config.toml
n_layer = 8
n_head = 4
n_kv_head = 4
vocab_size = 2048
norm = "rmsnorm"
rope_base = 10000.0
init_std_qkv = 0.0435
init_std_o = 0.0435
init_std_up = 0.0435
init_std_down = 0.0
beta2 = 0.95
schedule = "wsd"
steps = 4081
dataset = "wikipedia_en"
Each number is 200 + 20 x the weight over its row's rms, rounded and kept within 0 to 999. Layers, rows and columns count from 0. The size before them is the row's rms in percent of the matrix's.

# layer 3 attention value, 128x128, rms 0.0658, rows 64-91, columns 0-127
125,235,193,202,190,257,235,223,214,230,199,190,193,178,188,184,180,193,193,190,174,162,212,192,200,190,186,210,209,197,186,186,225,184,210,205,205,182,209,221,188,215,223,221,161,230,207,194,162,213,196,205,180,189,163,228,197,214,207,180,223,228,198,187,200,186,238,217,184,191,182,182,195,238,217,206,205,216,240,211,233,206,205,212,186,189,221,173,204,207,190,220,195,204,179,182,183,213,207,174,199,203,195,276,208,200,189,171,157,169,201,215,186,222,210,188,208,199,207,199,227,179,228,208,190,196,229,220,221
123,219,194,193,206,226,195,200,204,193,195,211,206,204,190,198,189,180,185,253,218,165,211,202,169,182,229,176,222,213,178,185,166,194,219,183,220,206,209,198,189,228,202,168,198,130,217,198,180,193,193,161,193,219,190,194,168,184,196,209,214,227,196,229,190,221,180,209,209,181,166,198,176,192,193,170,160,190,201,208,205,212,251,184,209,244,208,238,207,237,189,188,195,192,190,211,194,211,219,194,181,202,187,201,209,201,199,235,224,162,217,193,209,234,194,158,209,168,196,208,192,210,204,232,214,206,198,199,208
129,210,195,203,200,212,155,197,198,190,203,186,176,205,186,200,219,206,158,201,203,224,198,200,212,212,234,168,192,191,202,184,191,195,220,195,151,222,222,197,169,160,224,221,203,199,178,210,210,189,229,206,201,216,237,183,163,204,238,222,196,239,211,215,184,207,214,187,204,198,220,203,145,201,201,190,187,192,177,223,194,220,203,217,217,226,186,216,205,196,215,228,185,184,249,246,206,179,226,174,208,215,170,195,201,248,228,190,225,163,229,204,216,186,223,198,191,191,206,202,185,202,216,221,214,198,195,200,174
125,195,199,216,211,193,191,207,227,196,214,196,211,228,195,210,200,201,253,205,189,230,208,159,181,186,208,190,189,173,212,221,228,177,234,205,183,193,179,200,175,224,189,229,213,229,215,184,247,225,222,187,223,231,188,236,184,183,206,207,183,193,226,206,184,173,217,196,180,164,198,201,174,197,190,204,213,213,218,206,159,180,179,164,202,190,205,202,189,214,209,203,192,208,164,206,212,225,200,200,226,183,186,217,169,178,177,176,237,196,220,199,235,250,194,242,219,175,178,190,207,210,165,193,203,211,181,203,205
126,197,177,184,191,200,217,232,202,202,202,205,228,221,206,226,222,178,204,193,208,233,206,244,238,190,165,195,189,217,189,192,193,163,201,207,183,219,220,190,179,220,198,186,208,202,202,196,163,212,223,163,225,176,172,229,209,179,178,227,230,193,206,214,199,199,208,216,222,205,194,196,198,179,189,226,179,184,200,231,191,154,180,197,178,188,196,183,207,195,166,206,180,201,178,169,217,217,230,199,168,194,225,211,191,231,182,176,171,164,169,244,204,195,200,181,195,219,181,210,208,189,195,229,200,218,245,163,198
131,192,189,213,185,223,181,208,183,234,176,230,219,170,147,162,198,218,186,206,189,193,163,214,188,244,187,184,200,197,222,216,221,192,247,176,215,179,187,231,206,196,219,200,195,179,206,213,171,189,179,203,182,200,208,239,220,204,192,190,202,188,221,201,208,213,155,210,184,227,186,209,202,210,197,182,231,216,244,207,206,182,193,185,179,183,197,177,217,197,213,173,207,192,217,193,234,178,201,200,180,204,177,208,220,179,216,152,211,204,202,195,207,203,180,176,227,165,202,209,199,190,198,217,244,171,201,241,212
117,174,151,220,201,189,168,201,195,191,193,170,211,215,197,215,179,206,205,233,212,245,186,186,215,192,176,199,183,194,199,192,182,184,219,192,187,230,184,193,192,181,190,178,200,170,165,182,209,221,203,191,229,200,183,158,135,190,200,205,184,194,190,208,211,185,206,200,203,209,202,191,216,186,212,206,197,195,186,209,227,208,225,236,142,206,188,190,187,225,218,199,145,189,207,170,230,221,202,181,235,151,208,188,190,183,196,213,207,176,249,185,201,209,182,208,200,195,207,220,206,235,185,209,213,205,197,187,201
123,208,171,196,210,224,163,227,203,166,186,190,204,182,190,230,198,194,222,225,212,212,222,194,140,194,196,214,193,172,204,220,190,158,187,192,250,230,195,202,181,209,215,208,195,200,200,161,221,216,198,195,188,172,168,195,196,175,198,200,203,201,207,186,223,227,168,199,200,183,185,198,231,209,185,208,199,178,199,212,182,226,206,210,174,206,208,173,214,184,192,192,228,196,160,196,159,204,202,193,240,226,195,213,228,175,236,194,222,195,185,189,174,211,179,206,189,204,190,183,193,203,158,185,213,150,160,209,201
124,235,188,199,182,198,204,200,189,198,182,183,162,201,203,210,214,198,194,192,182,200,188,194,231,204,196,210,179,192,188,199,195,200,178,220,173,191,219,208,206,188,218,172,218,186,221,188,210,207,201,197,208,214,207,209,192,198,185,199,222,201,214,210,223,240,193,216,213,231,210,224,230,189,200,176,219,228,234,204,193,200,164,247,198,180,203,244,232,274,147,189,204,208,153,205,186,162,209,214,207,213,193,248,192,198,214,225,188,174,206,219,182,171,223,186,197,187,205,219,219,158,187,201,227,203,213,217,192
119,204,211,229,197,228,251,194,197,220,181,187,227,187,162,202,185,213,235,177,196,209,203,228,177,201,201,168,226,175,163,213,188,195,218,220,172,219,217,197,197,197,200,214,209,211,167,157,211,247,192,228,189,194,182,214,208,186,213,184,213,180,210,191,200,192,217,180,215,186,197,201,210,187,204,209,199,184,204,199,187,192,194,238,215,181,237,186,192,221,186,208,188,181,183,206,172,178,219,164,191,254,196,215,176,181,179,155,214,188,241,212,180,212,181,221,209,207,181,208,183,181,203,242,184,224,226,192,215
120,185,201,215,185,219,215,205,195,218,208,223,217,166,198,212,253,189,183,224,224,208,222,196,232,191,197,179,202,190,194,219,164,264,200,180,207,203,209,210,203,156,200,207,209,211,211,188,211,213,195,210,230,204,236,208,203,171,209,224,196,212,217,202,211,191,208,191,212,191,175,192,209,209,199,182,168,211,204,227,194,183,217,192,213,188,170,204,188,196,188,178,184,186,189,164,212,199,183,192,172,190,223,196,188,266,228,184,187,212,215,204,269,182,199,204,196,184,235,205,188,194,217,181,185,232,170,169,178
129,189,204,198,203,196,211,185,195,224,194,197,168,201,188,183,224,202,226,209,189,162,206,211,262,205,236,194,194,189,184,179,213,233,221,188,167,200,189,218,215,182,198,218,208,174,172,227,212,203,210,208,189,210,223,243,158,236,195,188,173,201,189,232,189,187,206,162,227,164,194,236,239,160,213,200,193,210,219,198,194,201,217,185,224,212,204,202,226,175,195,186,197,170,253,200,200,220,205,197,176,210,196,188,174,191,200,217,184,171,194,210,212,162,197,183,181,218,227,191,199,198,224,218,186,191,196,167,219
142,198,199,159,197,218,200,196,185,148,185,213,187,205,196,204,159,182,182,208,195,226,190,191,191,227,209,207,227,220,206,201,229,207,168,220,179,208,216,199,205,174,211,148,213,213,205,183,223,175,206,198,199,244,226,202,185,185,188,212,199,188,184,223,208,199,184,180,206,204,258,194,154,196,200,185,211,221,225,191,184,198,192,202,200,202,176,155,220,222,199,206,228,225,217,198,199,189,180,193,189,266,204,218,194,199,212,194,177,189,215,202,196,223,206,207,206,250,204,188,193,187,175,227,210,214,156,194,178
134,220,212,207,209,162,212,183,193,183,163,203,247,183,199,175,214,204,190,191,228,177,181,179,235,205,241,171,220,160,217,181,212,189,210,171,197,180,220,199,182,210,216,217,180,270,179,196,208,186,183,200,216,194,213,212,188,185,209,201,197,193,196,219,198,208,219,194,200,175,220,200,183,187,202,170,230,209,207,195,198,190,210,193,177,205,189,256,217,180,216,211,214,211,223,232,193,220,185,173,153,225,228,246,192,213,203,195,216,203,209,189,202,204,208,213,179,195,187,206,184,231,240,211,208,222,179,214,211
121,201,195,186,194,201,209,205,187,160,186,198,213,208,174,224,192,213,179,204,206,191,190,208,206,228,199,248,182,197,201,190,190,187,190,196,185,206,225,202,223,228,217,189,182,181,194,233,155,196,205,189,203,179,223,224,180,217,193,189,193,176,216,229,185,171,229,169,219,196,213,203,203,165,185,166,217,247,221,174,207,177,180,154,195,185,205,190,235,243,229,237,204,208,182,194,184,218,252,195,178,232,192,251,172,194,201,207,180,215,188,184,218,214,218,204,208,209,196,200,202,193,199,218,220,222,170,210,185
121,200,181,208,198,211,209,233,177,215,202,216,202,216,222,195,222,201,188,175,185,245,215,217,180,224,221,185,202,209,230,208,190,193,216,209,165,190,215,165,245,201,169,222,211,206,215,186,204,202,232,191,211,165,249,163,199,203,212,191,210,210,188,178,208,225,206,208,193,237,205,221,154,234,195,181,180,170,204,190,216,223,225,232,199,235,204,205,172,227,215,217,207,192,235,192,192,192,220,187,232,203,181,187,199,199,183,190,222,182,166,189,208,182,184,189,195,171,196,211,195,158,224,203,219,174,216,162,199
127,185,199,197,205,229,209,172,201,239,197,200,223,175,185,222,175,212,230,209,203,188,224,197,170,197,186,222,219,192,224,203,136,220,191,208,254,209,214,195,185,174,177,194,191,204,187,206,192,181,175,210,214,180,208,218,187,204,222,191,208,160,225,180,218,208,206,225,200,176,181,197,171,168,193,182,204,162,221,205,239,219,238,221,199,205,216,198,200,191,187,201,199,224,213,236,187,165,179,199,212,212,205,198,200,176,198,214,222,251,179,190,175,228,201,206,227,230,189,205,160,202,203,186,207,218,202,232,196
114,183,230,201,173,198,197,206,211,202,196,206,191,213,203,221,219,199,217,205,210,222,180,212,169,177,165,192,204,197,209,212,151,174,140,180,167,170,199,206,191,203,179,265,217,190,214,187,224,172,187,210,201,199,180,157,209,174,205,194,194,205,201,240,202,204,172,205,222,231,169,184,210,173,227,206,184,208,219,205,201,231,199,194,233,227,148,183,224,172,177,205,198,170,191,227,182,228,197,195,203,211,222,218,178,216,190,191,213,199,181,204,225,211,217,198,220,191,226,198,187,209,198,210,184,219,174,196,194
137,209,179,176,204,153,227,218,177,163,198,213,212,224,176,214,195,209,208,186,203,187,198,183,202,203,178,199,180,189,211,188,210,198,164,175,185,183,184,192,208,209,202,219,212,208,183,191,220,228,237,190,179,186,200,213,176,219,219,199,218,192,213,177,200,203,186,203,201,207,198,213,214,178,183,158,188,203,250,185,256,181,175,199,229,210,246,212,174,190,193,190,209,218,201,217,188,232,223,192,174,241,187,221,197,183,192,202,192,231,219,243,243,213,217,188,225,175,231,203,193,221,189,195,192,201,165,233,184
120,176,217,210,213,240,208,205,192,169,226,192,208,189,209,224,224,215,232,191,211,168,214,218,218,201,225,231,184,226,198,213,211,189,179,162,215,186,170,200,196,226,207,212,207,172,207,211,195,228,137,198,204,158,211,206,188,213,228,159,183,174,184,213,206,198,206,223,199,207,187,214,187,207,200,186,206,209,215,207,173,198,226,165,197,210,176,223,209,219,195,232,217,193,207,171,217,190,172,207,242,184,182,215,205,166,182,201,229,164,181,163,176,179,202,196,171,189,186,215,170,186,207,164,184,198,186,199,186
120,203,171,208,167,192,196,223,193,237,189,202,199,212,181,191,235,196,187,192,186,194,203,185,178,179,190,211,185,244,200,191,204,197,218,232,197,184,193,208,206,204,163,231,222,190,195,215,186,178,218,192,209,186,223,201,200,200,223,203,222,214,199,212,193,200,199,190,175,181,171,191,239,225,210,155,195,223,198,191,243,195,216,178,190,187,239,169,230,235,235,155,197,188,215,209,184,151,206,224,185,217,228,221,196,225,212,175,214,216,180,203,154,245,194,208,189,222,199,212,225,186,183,199,201,222,191,180,217
134,217,177,178,217,199,193,197,193,217,201,187,209,227,218,192,228,213,169,203,211,216,199,190,204,192,241,202,173,197,229,200,235,212,202,173,211,184,158,208,221,183,186,173,197,182,177,208,200,237,190,189,195,173,236,191,186,224,183,196,214,226,205,167,200,188,204,236,190,206,213,190,217,188,210,206,220,204,234,208,206,199,190,196,159,198,198,200,238,223,209,213,167,210,252,177,205,211,188,188,195,221,231,216,201,180,199,256,215,180,219,210,212,177,221,175,201,210,232,210,211,245,211,245,189,199,166,204,174
124,229,234,193,209,220,231,169,209,166,204,188,208,229,201,179,194,195,206,214,157,167,198,205,199,174,219,196,202,219,215,196,237,230,162,217,208,191,185,192,219,194,181,236,175,203,214,188,172,192,207,214,206,173,247,206,201,196,192,196,194,200,185,197,193,207,221,173,193,251,192,171,184,197,204,182,212,171,182,226,236,216,216,161,206,177,199,212,198,221,189,195,212,191,180,185,215,191,224,221,204,201,209,160,173,181,181,224,202,236,185,243,228,197,189,200,207,192,192,197,199,216,169,156,212,194,210,190,231
119,208,207,215,225,224,153,224,189,174,178,191,199,146,204,174,185,217,204,193,177,232,214,197,227,217,190,152,182,197,205,220,224,199,196,167,179,195,189,204,185,222,218,198,217,196,214,191,199,175,194,183,227,212,216,212,195,199,195,200,181,179,226,210,176,203,204,190,206,235,216,191,228,156,206,202,215,173,232,207,191,189,213,210,192,210,189,196,208,165,185,191,222,187,242,222,182,187,207,218,233,163,176,165,240,219,207,204,165,191,206,204,237,194,197,179,199,238,203,213,199,193,200,201,202,203,188,240,238
132,190,230,191,192,232,203,202,168,202,183,186,195,206,241,226,211,185,179,191,215,208,233,234,220,186,228,182,201,182,186,201,227,183,171,197,195,168,185,202,166,216,183,180,215,202,195,210,212,229,266,180,217,237,206,226,198,180,175,200,187,207,187,184,181,205,173,190,198,174,196,210,227,197,189,163,147,184,176,229,198,199,234,171,219,236,194,233,213,179,201,214,223,206,212,183,204,204,209,199,223,187,210,231,190,161,228,215,217,197,223,189,224,178,217,207,211,184,212,198,223,214,205,212,187,202,215,216,211
116,216,148,190,206,239,170,189,195,180,200,239,216,181,203,213,158,228,235,214,204,230,203,206,190,163,210,234,206,219,232,201,168,197,234,214,178,232,230,201,205,182,200,199,171,176,187,211,194,211,217,191,197,200,192,180,232,202,183,212,200,189,187,171,198,201,252,170,202,191,179,200,235,170,195,194,198,158,229,168,181,179,209,179,204,238,167,207,189,178,178,211,205,192,171,183,227,214,203,200,199,185,196,214,220,180,202,181,169,195,195,202,180,210,202,214,196,224,196,181,195,204,188,219,191,188,170,200,201
135,203,214,216,201,191,215,203,210,165,180,165,206,191,228,197,187,202,221,163,210,218,181,173,183,195,197,213,194,226,216,205,196,207,222,226,192,224,205,192,233,200,182,220,190,279,190,176,197,219,196,189,200,228,188,189,226,204,194,212,203,188,209,207,200,192,198,233,197,194,180,224,209,166,213,210,205,220,191,206,206,198,227,207,247,231,187,204,185,167,186,212,195,221,261,163,226,217,184,185,219,209,187,203,181,176,191,194,209,183,167,192,203,174,193,210,198,180,203,202,217,185,212,179,191,176,255,221,162
124,208,192,191,212,172,180,227,239,200,200,231,210,206,203,202,198,209,166,204,202,233,163,209,254,210,184,207,187,189,199,217,187,205,197,190,207,213,187,207,169,221,217,165,218,213,204,216,203,190,210,186,197,174,213,204,198,179,181,177,201,205,218,200,184,224,189,206,179,203,170,223,140,192,204,208,242,221,221,182,187,231,193,194,222,195,199,164,197,210,168,193,186,204,195,195,247,223,200,186,196,225,185,194,190,180,206,187,188,232,201,208,216,191,216,182,178,206,180,206,181,269,250,178,188,185,204,172,191
# layer 3 attention output (transposed), 128x128, rms 0.0686, rows 64-90, columns 0-127
118,190,138,211,226,201,256,175,208,220,199,186,189,209,160,215,238,214,192,196,222,222,197,234,179,192,141,188,197,215,200,186,208,187,194,195,193,182,186,216,200,191,213,211,198,182,218,212,180,219,173,203,199,201,183,218,202,190,219,218,195,158,200,194,196,201,197,187,205,207,178,189,201,224,206,214,206,174,186,213,218,206,164,163,187,216,217,224,199,220,214,230,177,208,238,199,172,200,166,167,200,176,209,216,209,195,203,209,227,198,159,191,198,229,189,236,178,185,208,207,210,242,207,172,204,212,177,206,230
119,239,204,226,191,192,196,207,163,205,206,191,201,215,205,200,182,247,187,219,213,166,193,193,177,232,165,204,230,198,214,230,145,183,193,204,205,218,194,212,192,195,189,206,216,197,203,215,216,197,155,171,205,177,218,186,166,200,198,191,208,191,183,178,172,200,207,181,207,221,175,178,179,201,157,230,190,188,208,204,200,203,201,183,222,200,205,214,199,180,189,230,216,200,228,189,192,192,191,224,231,229,189,177,186,196,181,180,194,210,191,163,178,217,198,189,210,200,200,196,212,162,237,207,185,227,232,201,272
113,228,215,205,220,227,211,187,216,262,183,214,221,189,221,203,211,202,202,235,199,203,214,197,191,213,215,187,182,185,216,222,169,180,198,178,225,190,207,224,222,203,176,187,266,190,199,184,211,219,185,195,221,214,195,245,189,194,229,181,203,208,196,151,192,172,190,190,150,202,201,197,189,174,169,219,157,200,212,188,197,192,202,198,226,181,228,198,187,183,190,212,192,208,194,166,183,208,176,236,195,211,199,196,174,202,187,180,181,197,202,215,212,189,240,210,200,219,196,217,191,200,231,228,208,230,218,175,229
131,207,203,193,197,207,195,188,211,222,223,162,217,195,200,165,224,234,200,165,198,193,186,159,215,197,212,199,187,219,160,189,197,222,221,202,204,195,209,208,224,222,197,203,191,185,188,188,218,221,253,175,182,173,197,218,212,166,212,213,224,212,196,188,189,212,191,193,208,165,195,219,189,206,179,169,196,195,207,203,182,186,237,178,213,223,183,211,216,217,202,203,194,198,211,145,272,193,247,183,190,217,201,214,220,150,216,206,193,202,206,208,201,208,199,191,173,189,186,177,207,198,163,191,201,223,167,229,206
125,208,193,163,205,192,209,219,186,168,180,194,184,217,192,208,197,207,206,190,195,170,213,233,209,223,203,183,194,195,226,200,227,193,219,185,181,186,186,172,234,187,195,186,188,232,200,169,221,212,192,229,200,160,229,178,197,199,193,192,232,183,175,202,200,211,163,190,197,186,200,225,222,194,174,227,211,195,182,195,201,194,199,170,191,209,178,223,196,216,151,210,192,172,219,177,217,182,160,171,198,185,185,190,208,215,179,202,216,192,154,216,220,250,217,249,182,192,182,237,232,207,175,207,165,208,222,202,207
133,210,184,222,207,199,209,171,213,234,166,214,185,211,224,224,185,182,207,202,201,216,158,197,224,211,170,238,204,223,235,210,171,227,215,191,191,209,236,181,180,233,220,178,199,212,162,211,197,236,186,257,219,197,180,211,199,185,172,197,224,159,239,190,197,196,204,170,208,202,224,207,206,218,186,212,206,174,179,201,204,247,187,185,171,225,204,229,192,185,207,184,199,214,211,236,209,194,193,205,215,206,202,185,184,212,229,174,197,210,200,215,177,190,200,179,206,208,215,217,194,234,181,179,204,208,163,221,190
116,241,229,205,190,180,212,213,237,210,204,183,205,223,189,185,190,225,223,198,191,179,187,175,202,202,233,223,186,225,216,221,193,194,188,171,213,202,195,165,216,200,208,220,219,190,198,192,190,186,219,196,203,169,219,191,182,193,228,221,212,226,187,219,212,186,245,201,200,168,199,169,181,183,198,189,224,189,207,176,166,207,213,218,217,214,212,177,163,180,174,213,184,191,183,173,221,179,177,240,196,238,194,201,215,190,210,155,200,190,163,223,217,180,203,213,193,183,178,171,252,179,201,194,205,201,247,176,204
128,193,201,173,180,186,200,204,186,211,207,199,197,213,202,173,190,192,202,175,180,176,203,182,174,203,170,223,194,199,198,204,191,201,245,234,234,204,218,187,203,179,253,200,228,180,193,190,199,181,223,194,197,192,219,178,205,186,177,223,201,190,188,188,173,209,217,171,213,200,210,202,206,209,189,172,182,165,199,207,201,173,170,189,224,209,206,182,212,189,207,211,185,234,169,191,195,230,192,190,182,210,210,189,174,179,218,196,209,178,178,115,185,176,169,158,232,186,208,214,197,164,198,170,168,210,189,202,173
125,220,208,190,214,200,212,220,202,207,207,229,184,192,205,226,182,207,191,209,187,170,202,195,189,210,192,229,200,216,196,210,204,198,200,191,168,231,163,180,201,207,207,206,196,228,199,158,198,172,189,192,191,201,222,215,232,211,205,191,246,193,210,187,193,205,210,156,257,182,220,189,260,206,172,205,182,217,152,196,170,222,176,201,180,161,186,196,208,190,199,186,194,248,217,205,179,218,176,191,230,200,218,200,222,230,185,224,179,188,204,203,237,218,192,207,233,238,202,192,200,206,213,226,214,175,175,202,201
124,199,217,204,194,215,213,196,222,218,200,195,208,236,158,199,205,223,191,181,209,207,213,220,180,224,179,201,192,204,181,193,181,176,212,212,194,193,198,196,213,182,194,218,211,190,171,195,199,208,207,206,210,178,198,227,190,171,219,196,228,177,169,165,205,187,210,217,182,233,154,202,218,209,199,217,203,176,193,185,175,156,184,185,186,239,201,210,226,227,200,233,164,212,226,201,185,201,172,173,216,212,214,203,182,203,194,196,213,174,205,252,240,170,172,215,204,175,188,250,146,223,197,202,184,227,200,227,204
120,200,198,196,197,187,199,184,178,219,176,176,187,216,160,230,174,193,221,226,231,175,202,192,202,189,204,199,203,167,192,196,169,173,186,186,203,219,207,178,175,190,200,158,203,197,180,189,214,193,194,206,216,217,232,220,208,201,188,210,194,215,155,205,215,218,185,200,191,177,172,178,192,177,210,229,193,215,206,183,221,240,219,236,223,246,196,232,205,211,201,210,201,160,217,171,207,236,208,192,205,169,187,186,194,192,187,203,209,184,220,234,236,188,238,184,225,238,192,211,207,199,158,197,196,227,228,171,181
127,216,220,217,220,222,200,161,197,176,166,209,227,199,231,201,189,196,204,225,201,206,197,206,189,193,179,216,200,199,203,198,183,194,172,128,219,203,184,225,208,195,204,216,183,209,214,178,198,218,136,182,194,207,247,236,175,224,202,220,180,208,171,221,201,211,194,209,172,222,194,213,174,223,210,217,185,200,220,178,200,184,216,215,221,193,194,224,211,180,214,210,178,172,222,225,164,177,193,234,193,213,207,220,186,203,192,209,215,196,227,246,203,182,215,213,193,182,185,212,191,172,202,227,215,178,180,190,166
137,177,224,187,203,195,183,140,207,192,213,177,176,178,185,213,193,216,181,169,189,211,191,233,216,176,192,232,198,171,171,157,231,230,211,195,210,235,192,198,206,192,194,180,188,228,223,200,219,192,162,183,213,224,195,211,184,169,203,184,233,191,206,194,213,183,196,194,181,190,199,235,222,198,174,195,160,198,205,181,199,189,172,232,227,195,201,172,200,229,177,191,235,210,175,197,182,221,178,201,210,239,221,196,193,222,227,213,181,220,205,187,202,227,196,194,209,227,185,174,176,222,219,207,204,226,237,192,205
125,211,242,211,216,226,189,156,176,170,176,205,202,178,217,208,209,208,180,222,188,220,181,233,174,227,199,195,207,171,200,215,171,218,176,223,215,207,204,180,230,193,179,194,203,174,202,210,180,177,168,209,206,226,177,223,178,174,202,211,220,209,181,166,238,204,210,202,168,188,188,162,175,198,221,207,201,214,188,222,206,200,226,198,204,230,235,234,208,227,212,157,176,221,229,162,203,219,203,195,195,225,212,221,169,208,229,222,193,193,184,228,226,189,202,222,206,212,186,216,189,191,195,202,202,199,181,190,235
130,172,181,219,191,236,213,159,219,209,198,194,155,224,217,202,182,234,222,211,169,185,189,211,199,206,182,217,194,204,194,183,228,250,209,153,218,182,192,204,229,233,201,215,192,229,197,204,198,189,169,211,198,182,212,190,184,213,215,168,226,201,212,165,230,196,182,230,206,215,196,192,221,196,194,186,208,232,172,219,185,225,147,203,184,209,214,213,212,233,208,205,193,218,242,211,207,199,217,188,195,226,208,208,194,228,200,167,197,216,201,191,198,240,204,195,172,189,176,206,191,202,201,219,191,199,206,170,248
117,189,207,156,230,204,184,237,211,200,180,193,219,207,200,206,195,196,189,191,224,215,212,175,232,228,216,196,184,190,226,218,182,189,181,217,180,221,227,183,198,195,173,230,237,193,171,188,235,217,229,202,216,199,190,229,182,216,214,173,191,187,214,192,193,204,182,222,176,235,190,183,199,171,169,170,189,181,182,232,171,202,178,190,187,195,221,198,196,174,216,235,187,195,175,203,188,200,182,163,201,169,214,168,203,203,194,191,198,215,159,224,175,222,206,185,170,201,249,188,192,215,246,205,225,194,207,184,189
127,209,184,225,181,199,154,231,201,216,190,216,199,194,171,208,183,194,236,206,187,216,208,220,193,197,200,200,231,193,203,160,181,201,219,247,193,182,191,190,189,218,202,205,219,206,159,219,203,206,187,204,189,196,201,182,221,182,216,222,181,227,198,198,187,213,222,225,156,233,160,177,177,186,188,217,211,173,212,222,188,212,215,224,213,216,256,223,178,225,203,199,209,204,192,211,198,224,213,201,259,224,234,181,205,201,213,200,205,193,213,171,196,173,167,187,228,190,194,214,187,189,210,212,186,246,211,190,231
121,203,198,187,186,215,198,233,197,212,198,194,196,212,201,173,205,204,209,210,221,200,203,196,195,180,213,203,189,210,182,237,169,212,205,220,186,181,216,195,198,149,210,135,209,190,176,189,168,190,203,209,157,195,209,183,173,163,200,224,212,199,173,202,192,195,199,196,215,215,208,198,219,178,236,172,167,223,221,231,210,193,220,224,204,198,211,189,189,217,201,224,190,146,224,227,165,196,186,169,193,214,186,201,226,200,205,186,197,212,223,179,204,195,239,171,198,213,215,162,174,204,198,236,152,215,234,193,196
141,208,209,200,201,224,217,206,229,221,185,188,191,206,176,171,203,196,197,195,194,213,189,203,228,192,174,243,196,187,189,182,214,242,203,207,208,214,195,192,219,191,209,194,208,188,222,211,239,206,199,172,205,194,220,202,194,208,230,185,225,197,167,156,222,205,219,203,194,247,204,208,217,189,209,162,184,225,180,201,197,225,225,201,161,193,206,214,195,209,167,175,185,183,232,210,183,174,235,204,202,224,225,185,212,204,190,235,205,167,173,185,187,197,224,161,237,188,208,230,225,179,205,210,184,191,145,210,241
122,159,174,207,214,203,220,195,202,189,229,207,200,236,227,189,192,204,223,230,192,182,186,192,197,222,168,194,174,212,197,234,176,185,210,176,198,221,194,201,175,195,207,218,180,192,219,185,195,212,197,232,199,197,195,191,219,204,201,206,225,222,235,244,201,228,178,223,186,190,205,175,192,189,205,170,213,221,214,230,196,212,177,182,197,213,218,199,213,171,245,238,214,192,169,228,213,216,213,175,214,200,186,193,213,195,230,208,191,232,180,200,172,174,170,185,165,172,196,179,187,132,209,220,176,192,182,197,194
098,202,194,227,176,209,193,172,175,184,215,189,161,210,223,221,200,187,209,166,233,180,234,166,187,151,223,208,230,245,228,193,187,183,193,171,165,197,239,198,199,198,223,202,211,226,202,186,251,220,184,182,166,190,196,210,209,191,222,192,158,185,193,219,194,206,213,189,199,223,195,210,206,234,235,208,230,206,154,228,224,200,203,197,193,205,231,173,212,201,215,185,186,196,191,223,211,216,192,167,193,192,207,186,201,188,193,179,201,177,215,181,233,223,214,208,186,210,220,196,215,218,204,200,216,217,180,193,217
120,233,214,217,222,198,236,192,251,179,204,211,174,205,216,212,205,235,199,213,224,227,175,169,178,209,163,200,192,193,215,188,192,218,191,180,203,208,212,183,209,191,218,222,193,213,232,204,227,204,177,218,164,206,229,213,173,232,179,216,209,224,245,208,199,197,254,195,172,214,215,190,186,197,201,202,179,213,208,201,179,232,196,195,168,185,194,195,172,206,195,190,188,197,163,157,170,166,219,202,195,184,200,207,217,228,207,218,208,217,151,221,217,200,245,194,194,210,177,189,233,193,199,197,205,200,205,208,191
123,189,190,199,205,205,195,198,182,169,183,195,203,206,182,196,207,235,206,201,180,161,197,185,186,196,196,199,214,180,202,206,217,237,206,206,146,194,192,218,171,191,193,248,196,188,227,183,235,222,231,164,199,224,197,217,183,178,218,194,161,180,200,220,211,165,202,209,219,198,198,184,205,179,206,174,208,189,216,207,210,212,197,172,141,198,190,189,190,242,223,192,217,182,204,208,174,175,236,214,242,184,166,172,203,212,168,211,181,211,220,179,204,211,205,189,204,169,213,211,215,226,188,180,227,234,191,173,196
118,177,206,175,205,203,211,194,163,190,192,202,240,195,225,195,179,179,218,191,174,240,189,219,241,224,201,237,192,206,205,243,190,263,215,192,191,225,185,221,160,186,236,182,196,232,188,153,165,185,199,196,225,209,219,202,213,195,191,206,203,189,232,205,198,218,214,167,169,152,200,211,191,188,184,203,196,182,204,212,204,214,245,185,195,204,242,198,188,183,209,186,205,197,210,187,203,172,188,231,220,194,207,206,193,188,197,207,192,161,202,204,179,203,201,198,200,185,171,185,202,211,185,200,214,206,221,181,164
139,214,193,191,215,221,217,181,167,188,230,212,202,232,191,218,213,189,179,188,172,197,192,190,201,201,201,179,193,178,197,199,185,210,235,170,207,241,157,190,224,191,201,207,194,197,182,163,235,228,203,181,210,226,220,174,188,171,165,179,177,196,171,203,200,242,203,216,207,235,193,173,182,209,201,192,165,229,205,223,176,194,217,189,250,164,198,178,190,161,180,225,227,191,237,142,182,181,205,220,191,191,182,184,213,195,216,204,193,187,190,210,201,194,208,213,215,200,181,190,198,171,180,202,193,204,183,193,206
123,233,175,191,197,175,191,203,198,192,167,200,198,182,200,216,150,179,209,210,178,229,240,196,250,209,183,213,255,189,204,208,216,227,207,192,223,177,217,190,188,198,215,210,186,239,188,178,175,185,196,209,180,212,189,175,182,199,173,200,200,209,183,191,214,188,159,213,176,208,218,216,194,178,169,233,195,190,216,200,173,176,195,199,216,209,192,187,206,208,235,247,182,202,196,178,217,174,208,185,178,222,225,200,221,204,184,205,208,204,198,170,209,195,180,200,195,172,218,182,232,219,186,147,170,208,224,215,208
133,238,214,178,189,213,211,233,207,186,212,234,217,204,177,180,232,221,158,191,209,246,192,215,218,183,194,205,200,220,202,198,220,206,189,213,189,180,178,172,217,206,165,182,155,216,187,198,231,182,211,215,192,202,174,202,204,177,203,222,200,202,213,218,223,167,207,220,190,197,226,179,219,155,184,180,237,226,202,200,197,190,192,199,235,172,234,193,204,183,226,228,211,198,183,189,243,182,189,195,183,156,217,191,215,172,213,214,187,200,194,221,181,170,206,212,184,188,204,214,190,206,203,185,219,164,192,211,156